Each number is 500 + 25 x the weight over its row's rms, rounded and kept within 0 to 999. Layers, rows and columns count from 0. Numbers have three digits each. The size before them is the row's rms in percent of the matrix's.

# layer 5 MLP up, 256x64, rms 0.217, rows 0-99, columns 0-63
081:517517501508503489457469491467489544481452519454495455478459439479524512511476507512499514519486535491527485478471482508488527455521485531540504493494489487539513517509514487486523559513495509
094:498463495552502555478506527504499542513516477484476470493522537504504511517483499471504527514504498488477518520483467532565510486510516483551530457528487528527487515537550517477488506495520483
083:547505502502526479522491495502462492534490496430484475547506493535532537472475502510493499500539486477533490512463475498489515525502482514488508495492483523484511426519512492532510539526543518
103:489485493520511489489471472451530466469486493498521506529543506524505483508509543493528502511565509522523534489488494488501520506491503489479495488494449539535486560528518484457517549471518503
088:481559491510474515499491496542484523479481481509499452490508471497512584515518519526466508499495533510487535465522534563486493496501483513524471493523492518503498540507491530500510523462515519
104:476473503551435503470492530471543481471479480501478506480549523497521520547482508520539474501457479516527551504463469504494487501506508471496499502511496505504479496543497500470506539507489529
116:501459480492541482546535491474475487505458516516515527460531508517525467458510508511496538496500519516504507501522517504524540478473495542499545430551485524506490495508531497491526496473500492
098:494526511521506549466499507525506477505508518526462484471483532528555489537507477520467529533520507507497493462474518527495489496474526517563448480488509504539516546505510496504525477482529522
136:497546522495524492498529460510479511478537501487508516487481502490501474456483552489465536488567486480517491515512463462497484535519523516493467515531532500480489532505461471529489509504484549
091:467476513555499507510541535451496527489495516515496473465487539469488514482507466479507507478554439516509496504452521495505484471473477545514500491513503499505512506517462492480493494543459514
105:501474503512520449497494468474471478496520533510490474525513499482526489519493511479511501526504521517515498490467453529487485490536528532542471536513484484528488523479568485452541456502511525
089:475484521518495523518531494509518534516503494507506498550516515496510468524471545514523524466505472484510512491455458485571513499520498482499501561518506514512499511528506475510506537498514573
093:529496531511500474523491456476494469444520514532477484475541521520487473516450540541503510507514517503518522485490479553461539484502463528485514490493523491492488478510505490565507506478487517
097:493472524478489518505538488471496489503484471489457507564482489509477461521484472496501459443517516499465503464507519508520466476508485474537469546522519463493474488500531520504532521532475514
108:504524530516514481432485504514486491522499500540471535481513513519501511529499487493477461476481452530466491497511502483478516468472515473491424531498528529517483512530488505533483527497545517
078:523531503529499513484481494487505506503517453508504489490531525472541496535486553456490493556493480497528525529486435515470529509542495471516463503515497529554521494508494479491484512532516510
095:518511502495504496472513499443488531477494548495506520515514519517486502495497523514478514525485488501521494482491467431495506489467527483473513504506527485576496489499476536432458502493463526
104:525469519470519503489484514481458513499458494506520506490471515510502509495504474478493566501552492531474539525544495476548539528471485471482479474521505494515501531496477480486462507493450472
112:486499493518536539463510498495480504506463509519487492487484519508503481461518506529480537522589504504564492533541497509505555476489511480469527500515502520481468516516517506482527504538491513
125:525506469540485511478501519490493500540528502501507488449522560552554497449510487486502493526496502488522468482492473507477478476507498489527540538470469482513532478518465515526522501493464496
079:501528508497496478513444498476519475503475513517453488465515565470539518483510486550491511510514491532501525454490492498506494468519497527509506480495530465492467456505510491499504554515503445
165:514465452498516478510518491500503477465496527507454555502538484496529514472475527525499477485494515507495516462542499458521479495543492497509493492497506473545491520459558458514507503505510545
103:523554524557492499506478453532502505502507535477495484508501509496518499509527489519497502512462486524503546518546485489503505498509502495510514456515508486518507462570482525526542518444522526
093:511496497490485525521513510484516496457495499484473501452534533471477495480531477444508528527525520529536511469513487547465488525518525496480537440517492521537495520498501526503522544537508502
072:443497512564532447513499458461466509536522488493532493490490501506513491510515522503456478482485487482508476477518562490504524500480515490508501488534480509470459494524457518480530486517505487
122:532531508472485472486476501503480491480493509462486435535477487466512503519514525492470467524506513547546537514486469496509496520497508482506461478489530478496489515556516516505543546517497463
098:518536496479451493510485511510487432506480460477476441498517535529497501517478501476511503525483505501498482485509542527478516487525471482446502505503467501491492482528487538495518555531461495
097:510465559477503523482511491435480526525534536557483492494535533542486464481513473474467506540512490540507457516492508488469537493499514525492541502515519496506496493513486493487510475506510499
081:505479518521498546492487506479530520503474503511459497496515489510478538512502516504508503487544507493528507517508481473517478516492526531550475497499506505582508466476539473471489453498570491
080:457490489548474487488485459498555552484497506523463509487490456527528488532542512511489447462482519527487479494493502493520514516530524479509451486478503489533484517531527473518488513512508486
100:492486480488553467505485517488449531555520506491500484522510510519479494478501474495512483525497499457481442481468481488514458519563495474504536523513488490527477477518516528464522530496468500
097:502528544488490486544498455513491517474536514513504481533509510543507509494487516481489492504491524459506514470530477480513478526539502504495485451492510522487496427514517529534512497454555477
106:459489465486502508484490490519539516423489472531491480476482501465507460526484523447504547489540485509503498454490512533499544480499500517495477514514497503539499532471502467483485506518470489
094:529540447492458477500531496512477500499460471480505475443501524536510518441481533497492502533469504503508504472514518497519500486527500479550510518492522479515491492462512500491544509461499456
098:493509530481493510492450523472506449460520489498472481506512488509474523546506456512482490485484566479484488498458474481527510531529491493518487511512507475525462490555501440511484516500498483
069:521497512484508507507482527490488459453483441520462501512515537499505552498549499504505547504494455528482535515493503537492500461457484509520491501481507483537504464512497506509516556539504487
098:483494484485546512549507456524505478519514528505488511527502479512486478510525487499505537513484538460504487488474473512542515483497488520522536504507483506535491468500513469469484504500444414
095:541464501517510460523462502471481521526451533461515445494555463505531514505517479524473539499516488491503517484507495526499499526490507506492467483554476529532470498489513515487525527496499529
086:458510511502478469468520480469468506463473477515499539504512461482504484529472509506505529492527521522498477472498496514541515513508504521500556508503492456519507474528515539413494473520490507
082:495513515512495484492515432489517490448529505498513496478505523477531498531470498508499458464475570475481518500473498500507500517561522520500488430502492484516487476509509503451522500520496486
088:497500488471533508518515480485496484441519528530521485476571511500496498482468482506503469503503497485497494533465453460505491520505496490491492556534469495540487503433464495489524528509501505
089:526516503565468497478475508522495516476479472499500483480458487467498584524468530504506531502488458512497512481460503506538466518532497488510536501517477495482498468525492509518490490480522540
109:521489459529505486468490504451501492568498486496497536505499497502540525504483496517491433498466522521504462491457522491521485506514495463554527552485483500528506481471489522489494500524480479
106:478470477508521486480504502457485528517508561533472492489502506526499484465514511531473509537440498529523472538538485480545513525533499484508504485550506495507466510504499485444519495525503511
095:492513489572521485467479488506490483467500492506507521431511549524517474534531534486492548488478494488496523489504519493533532500476500480478518487476475497519542549504486509516505512491493445
087:516536484509551499512520522540489520524512522524506538489513516483533510514500537511498550508506508501533501457432500497497487524484517524544507508525481508550496547496482492562473499490521488
123:475480531493515485455466515475459527480490543519483458549502473499509524477496535500476475540503479510517500545524489476561513527520497477481493468510522506512464506517521501475510496468544518
110:545537506540479497498527510497490531442491516504515471537527486539489483463469548510489491522519521472506532507492471446492537497522510543487495499523489502514489492484504498454546507465484480
089:525518490463522499521496479522521534514556530482490506512546575499519503517518514521502493526505521505506576519491509498504495519512517476466512504511505568540496501515520521492523523494520522
086:491459484488530528518501483471534416465443509498487497509517498528498505532516457497539502487503494525476500475455476495513501493470457508556504538538482489497508496507480493512493513520512518
094:505515493531517489490501478480496478494530518477549515473537528548508526440476487480486509522487501544488505492473516506476485521477485487528493493521507526585489512497499488549482523475518462
087:500491496453512533550510502530496533510514547525470528527503492498496491531455503509528484486460509509439532486539499459502503485500516466474550526528491529470497500492513490459501483489511466
094:512454485472543514495501494492517511503453486497448498501518519516496473504491558518507495498488500537480505478529473470510500459513473501503491452581487524495479514510543501504477534479536492
104:492519470505495503490505517503447521494480507500519503487505484489483505482438544477495491459509522545478534532512501458519500517484557485459490477540519494485500542530523507507551467510517466
087:439435457524519481486496511497484484506514503533505494454505515499494519493484517508495473501454543493481515460511528459570482471498496502477542514490470528485520476502489490511494493529476479
097:517551517527474527464492532492488514464516494470474494477484533531533540468482489535487517510499531492489507479526561485518501496518501504538523462455509473505507483547496504535512500451489515
149:477468460512500490501511474522508479501519462528495473507524520512475509498490503486517534470519506438503484526478491502559525500559502466475493492465489527529446487468530530465493516513535491
094:532522539495471528510529476531508555518512481561511480476507512501482531547537497502530511492468505523537500462496509482513518528526534516500512474501519503509490496535467524476478463466538519
141:455492498539519501517527486490486492480534486492468546471529515502519486543514485453487473497478522461478490455480483444509472449509521520518504497513508457485473528521531462490496482521489516
118:501486480456484528504538496536531515527529530548498513500510538534492502482537460488479519521517504500495501454439472501492505483520516509548546543488528481519482488543474488488490502492501473
117:528539470498526482479492534479491528515517527514517458483513498537498472458519464475445482528517469501528486510524457497510490537497520490508466521517501458513475509474500510500538541453533504
107:475532475546525484499552492530502509460523466543452512488484518500499490518493497545512504527465461467510506489535478485514567504517516496511514481505496487516487460463491457481485527513490513
088:497443476478485482530479442489501497504452482485545482497484475507520537492495516488509538515531518502506508499443527536534517524504489524516472440486528485504474482537500528469490484505518489
116:479539511541541517482499472518524481498505467487484496538487526555505457528488536513472474522496473465517536521499513514506523524500524469511527477478517550495528463497479539525501536493527513
094:512525529497517502510523502534465494495481475482479481482514503513480548494503515455498536487477470493536462530496505500511526525450534467471468470578508465505493518496503524484492485459530501
101:535593488496506498474480504528482471547485528508499468481493485498494556490490484513460499522536468502503511513510491497486467499467493493507496519489499503492523486509455519549536540487528525
104:497473499536489494518512478492486433488500501482504538489535498466512530495478500529470446489489514491507497487446542468529462489485519517535490533495516473548497485532461521470481470518494522
104:539487477500533494483499447503524507485552512515479565489485449536554504502500501498531476534513504501511518509512480496464524488474481472495533482527549497487471511517499535498470471478516514
105:516508481504539495476492482519490569502528489534504528475488498486450508479454519476488496508517475514511516549492462449490506545523487464484510501508542521518474513484510482502542555514500500
103:488531515501492493450438513483519509498496461524479506490481509471517529519510498476488500524489491543523479518490499515487498532481505487535466503460518482486513516544503536543410508504475494
095:460490496514495441538522487490494488512480492482473494536546497522498533478490527486485464492477518458520517479468531472545499503548496526495522521503479459499530464484545493463527505519469507
092:521520492548494507490555507491532517487522472474463470527544521503486483514508488503519452504475483533518557463513529504504462481514532519492532469511527483498478472521548482482507498526483527
089:488470523549498493524514481464453512511493489466489457537520474500488495512481461491531494492499480444489469477461483536502504517523496529521446500468483518491534501504501437495498527527486489
098:501522514483533491523488506496494472500513548474486471486520544505534493535538487477470480483485528503522480535509459509505553489532502484467504512558478515467525531473477494549478509459483501
080:524518487536500508520557502483494531533515581499509494501518496513520519461482479480485465542467510511521524511520453448492499465494485480499508459497500495494491488509505451512502506509496446
099:487486498534502490503469462502456535528509536510527511499487492550515513482504467502487512522476513450525475466503486506519489486510543524519533460495510473510486478547495505492520541504532430
084:498528528506512467538476484465546503458499514491503447523541475536513522512546516497509493509463512468483547505500507527521454510479526502495462513546492482501479495495481506455514544515514494
115:498464511504473526480478530503463544489513437497492500514502463508537535500470513489478488470508536514487510486523532520528501495506506481507565498515441492509455481516523508511504503521532449
083:485459486488526511497514474501502502490515477514441520490483472525480481461498511491471524507529492458489504478540501515482507496469480507470524540532502495497525494457457473436462522553482491
139:494496474510528480470512519498512520439532523525483507469516475495521486470463512460469479481526466566468528483533488494500485511494531485506526489526473528520513537488538474531519513471529505
074:481523498502508450509489501491482528516543498493486495489542531538497508479489472505529511547503471499486530441552511495508471491529502501526503472485464495520458463546495506486535544512465479
112:506498495430496542553522483527507469493505513515478476522534493493474489533489481493525500527483449524485501486543484490520516495523461466485473446544496520512480509534470509518487512524518519
086:531470462427505543512486498456537490507504497489482483532512505510526508512545492462516498500545524525515502487515478515472461491490488469485483489512507531519515519485508528472468497567494478
090:511490499488494519499512520486541494486471520490492531520502427508531504469503515478520498490487528518510491539433515434524491536521481472512500518510523480535445509477506509499509466474533508
088:509508498472514521487511503495514524544532478490434491429495511521499473497516505515503511497485525483462484504523477480475480523540495499501474473516518476500412479470510466485479474518513510
102:459503495526463530509535460510497483501467554517517511475435493514495515477487469516453490526506474460493459510491502469503526528462506475514533506512537530490496474500458466491494507483487490
096:493490517498500443494495484510466526462513482488501480477518475491505523504503480454513480474460525471458528419458540507527521548529531524499514508478502483499487470481475494515499503494488471
134:560513514525521491498531511503506505530478578501522479459500534504559493485493499515502520525482505527528523484472502538498526521514547492507549487501498536502512502510489499513467473469530528
080:459476483531477469529492474458478476472460511493548461482546492514523495492511471478527507506463503509486532529477530520537525488505520482515455494493482529503496511531498530511533461465529486
092:506530487484476460474498526496486530497478468527497469482483478478461509478475491523494509495505469611514544512492505487503530515497479505457497534470511491510497479517486502504484520487542526
106:490473502514499503538491528469547500454447520543474486486478478522486512514537519466527501516471485523465478516459522490519507480472510489520451502475508460519510517465465536475492467484496494
093:500496482459546508470502483523459540494513488468498449533524501538465554532458531482493520454482507467496503481455529524517520484488477495513492523478459516487480516517516496527483517507515500
112:494444518509515523488454505499514529526495485476464483499514491537510474488478570498503516499508494508545508495516456492522496486482493545558472500523480490535510515472525475515497483501553463
107:518505482499549550450532466477506516502488513528497498499503480511502513454527518488508519489498524484509537510463485508530462521462484516486518487513484554462520486554472513479447481517515521
103:470516447525481490524501490507471521512481512515459480507484516547502484501499532479483510494476507479501489507524521496486495527484520505447499468527509544465517492444509465489496483462542431
102:496457508516538522545484436499490494482514487504482499487500466536484517536531545504511487479499541464471538514479508509506517472489506485477546495491482534489508564521528470491479473503480515
098:509523503489494520491509536487505486473462492513474504484508554488516501470504511489494491507521505547502492518502532497517519565566507511518515464506473510500466462522521519512453432497541510
109:512487515518505424488500478489462503483528556501513476526506468566525484499497485462459489481496500500482489500510505515506486497496508509502455494521488448530480503484523510519546497462489452
103:504508494475458465520462493479494537472534482486467512537489549516489538481466519484529497506494485455467510529492525454537475522514508466483507520489524504463472452543507515503508516482520507
102:503508500481566488490473457506488492537529533460491503481537526512514488520471535513479533453555533507499498502539512485516540497512504507480539488527464517463520524509501529499505465476504518